Part of a small language model's weights: a variant of SOAP for these matrices.
Each number is 128 + 32 x the weight over its row's rms, rounded and kept within 0 to 255. Layers, rows and columns count from 0. Numbers have three digits each. The size before them is the row's rms in percent of the matrix's.

# layer 6 MLP up, 512x192, rms 0.0551, rows 501-511, columns 0-191
106:112120141099149104083140144124122126159099104169121125149119079144089062137106131113137169148161196153139130165142103130140143115159141180121136090153114126158105079129134120146136178130130112169135060098123116119161130132122092237139126074162184137141127137137149129132130112134181125103170121095105086203127102144127203130170158131114129064097145147136142094167120066104177107143154139059185137149148168187092109064078119093142130166094114055153161174178111115150112142182170176149107106101104169168126139134135176107184076107135090100091167065155071083156120150178105129162
097:062169101134139128099119182105139129170135137145065102141114150153129129146113027074185084162125103038149133137127136152152121085086149137046119166109124059127105134110070111103111134128076117092126181106136135113126150149135173092170151136133122193148144142160113071106136136133122141109083166127165150121090123138111120121123096114118167067143085147043153107155167088153157174056113139136196103078104155138109100157112135130096128108147083127112116140109039172114131124150127122135152164110071148086134191100167188114071155143149073117161140114138130123116148145086084130176
104:144157093112138094095170139119114113173193121073161143122129172102154111141109105146113116112106144155133162126126114073115164134143127112185096126091106150157118153110134149193115094178098191093107152174176098146123089107133158116181113208158209127124129119091118076132194104138139150081077130153178110028130085148105142149087042097073126104109067164111144125125167126139151165131121082089101139183134112122087187116165136136070138107089154154159123116100083109141071116088119180144074119077160096133134161110149124120158146155186133098170152112090109137158086150134166169111
096:148145095144127108131179084131074188111095148113159097113127082100134158053089155166132153131139164138133138132112211070114142176118135143136087133119117109126095116136159103132163116116140111117123142172126163149037160143108071137114164133172105131081128185111097155138060168156111108137177107115070134112158139105131100114142094107145120147161137179108149138116123093120148152048101081172123098081165130066144137107171138139171131059163083187126153141111122167151110139137057089110106112117045121136183200162129161108146096130149227126108136125137201118163129174096137112125
107:131129123140090163108099139108142182099140122110159147158098152209070139115122154163151133153157114106121150121188135181136129162104095137128096068113178120169130187151080096133193182080187084117142140133118107124158129134147152131093141095154132132129199142188115132077105105125135132158084148157165179152055195081199095191163133133131081129118151173114135109121065145157157151095139135094176099113094190156116164129174081113134084203129141125117203106136129138129128102133083140104145093154187160171131138144145158129120132182113117098107070139139104166146196190114131133139
097:169161203118137123105106138090168165064119113162146129089076142137153114171117057130143124116112140129153167122113121152204129110143130141127074104193067126187155164110145133122142106117049206144128124057152146119117190069129121149101122091143110138086109103132145149100080146177180108171105159146148152161152045129098150091147141141149056160092169105146190116153177146179091123175108110090124130108164114167098111131176134140116142090169115140139114122150139115069148100101076167130078122131097134186153172119132150199125122147133144141183146113174168076087134107135131104142
091:146091133086148086170158071128063098123086156135165152140161156090133094117127125102117110092152169121201088101132071108149115094094079155100089134146138121113115181115136111091140108121197138111127132144134080173193168094069162037100044068142114184069109105175100170144113118119147128131115036131121172120122125162088168179123118108140167121107108062168153133104128178154127094123113154146101097122150094094116132119209130154092160101091133133117107120146164119156128142162115073130155171172120126107114134152154086092083169168099081109155145142108120151169140167133134170171
104:097178107189113149084117055176130150137110161119130129136183140078171220100160144064114131121179088117130069158116106130128150144101117134119096165089150132158137159140191134067082135170125147054146135146108142141105080136156136139131148102124069174099126112152125125135124128136173100119121139118141137078110174091139127147082120060142121093146132111118092131092197136169095155086098155124109176139066091149109161165146122176158040098122105139114159082110216162148153130091118100193094160104140138106119124081127133168153222138141126132144130111145149098125157142158197091148
111:075171091113150102144150161135158149142111096124124138149118131145161157129169144121195187124148125129169161161104142108121150122121097103114151144120121162211132082122097118072058122095137153157108113090138118131017137084117108138140078125064111094126145113139160147122125123198131120168167120041114137138093160138125147127138067063171117131136152165161096133113093130086158092151085082135137123184107171147144103183137148092069143132087161052123135130102150133126158148181093158184183139146132088146170132179151166110128159198184108120106087170144108186179155155107097097134
099:165160136151083106077108137160149089090126151152061098091132144145175105159133094122062140176113146058133139136139149100146085071126109145153118054119105132127093113133053105150137124156141076130225073137131120171062086067114105108181149119124133152074128115117150140096136144127103138147067167127132091066177121152139174169112150108133152128201115150141132156143165094120174132143127133141113101089114103183163182122142153118139137144141110088122154134120152130057165104155132124097080107111145112125071103146084154112139150111101148174111208134170192073120174076179102087118
100:113157072084164125140134172161088136095085179134141148107107115110160108116160091107193162098063134139091138150185149149112097129133155164158099144198180145135099118132143120033097107163111077126068102129110118198118097137120096160174136127147152164152037093152130088131142072152124113111115094109123082146084104141202110166158076065124125147141121137189117075094106100084102165100153127196136131129183142072112147118140111091071138097126169110120143173127111172121057164119158114086121122124103141126106098128107144066120147143113146057117134185125110164176132149104156131134
# layer 6 MLP down (transposed), 512x192, rms 0.0572, rows 501-511, columns 0-191
105:062082162123107127148162131138140098141092142128113155107098086098180109160133119102127093099136148191129153161157184151117179135115124143127161171114075125142044063181084160143155072094133167133117073154136146148105146148108065123080151121140101125152145173186133122109176146079136132182103154112180172102124059103136073108084148142125142071117119191162129102051132085053104151164096086100108091110134118147150132142140105080147117145105202172123134129133109111068091099122117090075148082101137086156153150113118113184111111162065115184164120143149128100109178141149138120131
100:112164111126116105113112117172121160062160086133118128105090132137147146121143133077145124094185117100119136138100098108145082155110069171114127128093168164183085115096099067129103135141079142121162138076159193122070134128116089153138114100133100151167166163115067074091121121107144123159191128152111150168106075150089116158119149130042177118107106130070132077036180068102119149195143153158131147149145123116117074125163105148143129116130147096088083162140092117106049145140134117172086128040068137166084119162126153074110099147122083154103107119077169154173129111125122111121
100:131136093163130121157144116140117166115086079106183158140093075141124161152122082114166066185152094105128118140140202153135096158077145092157125190142108156139111097059177130094154107119084139166113110150132128176090098158131142165111129132102121075152127183119079148144113168128091185162138123119142143154180162125137123107138099149139107063215154158145172069058123188158133139106085177103103128141108140071125164161144107104140116134091174186137064147107155121164125151123050085170143137079103088094108119080146147138149111114094078136094187121190102129096105148149149129075
102:099116110123161160080148125155120142137073073051125145051107102181136150160148116164111195148141152179076105106149167067146131108084183161121160126098112131102124138104094077114174172120108124088114113166141115175129200180092080095166172129091112130105124108116104093090126112137100140144097180163127098156168145132139143146120154105119145143117158143152121125167100113117195176105106156172112156136166110126083114144142080159146129097113117169122141112147096112116129095144082165052069059092086170195166202088140105190129171136128199115118139126097118131100124197129151086120
106:183154064135163159109163129094115084141069174171158111170195112164155148116113162129131188137180132089156113130116097093070123086137082150070165138147168115150126168117123152081131139161189124072092112145103131091074094143134133126085102117116116080047098120110186166139130156165139103091083118149092147140088150125090118118149100142096138147101188089142208108154149129152116113202092207148113148114128177149106098110103088131176090096112136091117199132150130147150119134114066156124123173126149109096135121164084135140071082152175120131093103055154151151145139121148127172108
101:118107131194110140196139142115118076138113192135098124137121186144169144127124102154140101082137140120084119142111085134164046150201116165094103099113177159096154171171065128144073127130102078130149083155070095185199096156158119165168072102147172081176154164097141136153118085142086133143133115113128109138154122091091109169110179139080175134180110129098111128156117099147135152132130115167162164123069167143167098172164139085112148102148099103173115131098148106138073140077223160100099102137126142103124112157085153092140166150176109167122111108169131174172094139099126144097
098:195110139119108124099128143134117179125095132089140108167163107100160105138105140064185129085131120128164133064093122100130077182125165129154168125193070099170118154180149141051138124140120175139097147142155143130178129110177171063111113107168156117110100094146102139170120181135070124106140140117104154108133098072121155166135098139117191116137137125177121093110115095114098094112064124125145106092122161092078181100136169096164128135116074099113142167108112167140119136127098061166087145079106137096115110119098123162124199078134118065077075163180110138155114070119116219088
103:083109075175189126168159171091150142121133130155127189148116120112102176149099178107089077185069152123119095155111078125132102134096154121130133200157105166110131182103163168181185143164052107156110171112137093136127141130150163086144116175108126172130077144131139119156137126080081143109135073124128118153191162085146162115135105163118154073087096086043104151119107166070152118104137139082114109066116176091120139049120137129099116173173174110173081152140145178100128135106112141091151124108090090093130103177092134148086163099102142075129158115078114172130101119112111129132
101:140118142123148122149191124114170108136121117126178141104118189095135164119196127114114089188146097127078139121153138135176170128105167134116060115108175104064101152069126153052133128154188148107089097126170162058104138147107147169119101138122183120128170135084137160122175128131148087135083078118137110180084112129181171088121151149114152166127058144103179110136113147161121149157135122120147128146190141153112116079137121105167151058104052063131108136146118113146098143165114089150149147140062183062070155117150136164157124148125141136093215129078089124135149083182130117136
107:079159103104113120123149198156089127106157085187077138107085152134110163106137159174102147120100120116148118087125143143143136136118136130098101144162113121166132154141098126166136126164192139131138119160120128104100148094121101135170167092144164104145114085144131147163115078127156212158123100123115086106186071143121135128086148139166192155076141152068123095069111131145108160164133124157107114123102088081139126130128067098072092140205131075142073117095202138110126153168165100097065095110049095094135086225190112182172159130144115134097114163118115095120135146202151103107
099:147119202108119134143154065141157122113108101135099144111111149143154131101119123072081093150152137136089103156141185073142142140165090155121092157080051116078083118154189105106102115084094082136148159178118136141143103098132128120127095133101109129114152153089198116103156071122165147091108126132103136144154098116157140165123157111155119159203137158116114133156084085187114136146083167089149099060154077172101152184110110136105163074083177107111163116201090099136115095152080098117147101111140099167119116140171107134145099081111117163080229126151136094197120162189119172136
# layer 6 MLP gate, 512x192, rms 0.0591, rows 502-511, columns 0-191
094:142161123140146058134119141085159149096103108170179145187117073134110137140152134084111171124148088125143143074148118104108109104128147091106114172065160121141145158128146104128160071066138166171126090118159072106111140116119027180172105146144057062123080055131086177113098116090134172056092128144154107104186119146094151169116083114117101141184126147071102117119166088188109120160145139138142095163148157163119098134101126061097144166150127174100171171163138112140071164091115120142126125100135112079128145130126142183162052136094074161111113154102125137146149115115133112089
108:124163112146177187136115110140122105151210182113125116072128116141165127129144168049135164156177125091188150137064102123153154171137133106101103190135140113116137129097115081121148148114101078156110101175146123095139131149164174149138131153150088075150087138169165123123167141106106096118181116098164131117154117099101088191168149124140189121092147163166113153100126142177188113152207160155135048107136127164157108065156077125100113125105177088112163170076144093104177081073109176060158148171142171075090103160147131080153133116148133119130129099099152128118136126155162120179
093:133110146152093105107134128128062173128174168144096157096158106114142141113122114101127189074082101207098130131113132143098155160159096154170146135091051129108123121081093099131122161149116126121193150176146153144073066104160144124142104158158184135141121102195090157175107154119136066143156147120114106090155074102160118090218130154089164157172092154107114106081162153125139079151124116118118169123108116126095087081162131098135113120083143097095103147104199151129119046118055081156129124120128122122111141187193137113171158126194110161092145119098165121164104156092127183156
108:148117143151135144114145082166136197103133138137063134199160105155111087116142098072151095104142115154079109141103111194148189070120128144104137116149175102129130118105114128161111151123153148128100217103126100110139122091167061152192134138092133110141124101090134155163179134169106086124102143107153056166079137150150110093097089139095111086143124156117182228104140132103144064107145118154098115158166116124178096124125143098126128134158220102107146140107136170080158189086146152175186120168138163122155158115135105116164149096099116101143166105151067119072120146055125171122
099:120100166116075098189061081103103117160043122126070121131090168154103120089040169156132115147107116042084127138094117219159085152166137129114116147116143151167094118120163117068118183117142126148100141173125145147175127106097100117061138134152124188113084178141137113137136127165087141121128080107158065128110149163154109177101126080139111110167127100096097127165124115090141166112149140135114146106171170125157125163093111145124124169104105141143200119200155073112138160135143143061163097120113114079098140132110140170149107141108099083139090151157148124056068113154138092157
090:158158147162171160131096186151136218148159133160104085143105158129101142166152125121115105149094114127093159101134120168160088105150166161120180085070118138107193126140144141155177146071137109092143117138116151110179149119182097139151109130054112151180083144111157062154121099162121142091128121136075129201117155097117085112103198074120139130183128176152166134140151067092075117147101120137158154159118156123118167112084107094115150152129160095100064180122145117087079212090097153209101127151124087087167142110122091145109114144095146111186101145105121150099087072122098133113
108:174085113174174099180133162077160166145141110138142158119155121149105134151152104159132128124091135148137174135107096171120101097125142124184148147171115138197143097101123129153091081072081140128109092119124121111136117125095119166137089109123137149124143122144119129142135123150085127177092105103102128132131065090143148228156119110130143129137092145075075192107051113089110086100176102103153119049092134117097125107191121121159149067158200108103046052134108096103129091119154154153154087126103067065151121165179072159167147147129130124132093137156034109091169110134123132119
106:145099086195123131154179130117129142164129154120095131114166114070103166126136175132139067117152112172115176189129146147120091161106116150159138118131121133121089116097156118077151094084142142113128161146090108141094167107125154159115125109144075132101124128169108149078181150139168124146099145148198120067104109074141144148161144114159172068144093147121198091162098083094099111116107103133112172130094208086140116183110044111148102116114133186163193199161115156080197128104129161126147150037122131112100171102164093074137141187179127125106093127149131130105185145170103148149
100:062090189113088130090078155160185190101151069144078170169145139169095126135107163068130178100195165067149103140127167149095136091120092140115093173163104105081124145127063122143128152089188130066172097100117127099137136138106136116146186153185154133148066088107145156076129161084172143105156202093116098135097148120185133162163138135108123141118095152148104130142144168145157183118097128191075172158149130160062137112119124150113132111186140135080061152112143109170132131106085133110139168100120121148152147139095142099120160116111152121127149140118109123157134195156126167063
101:126118150132154141081114053122161111160131126090165099177119165140140062133068149166139138170137085116142136125120117130124119163116124149148118123073170104104131150094093098131177083090164173128173108156114160132112102169104164114155049151159130172110083121187157142118120076101130167079179105118127114097150183151086136129134158124114067092090115173135152076133047229132169111081161075140170145086110097128088116173165029145166110113147094118128080105143073141128147090167121112148162102089181113149157116117123130109118154088112139084169145076084168143143156158137156131139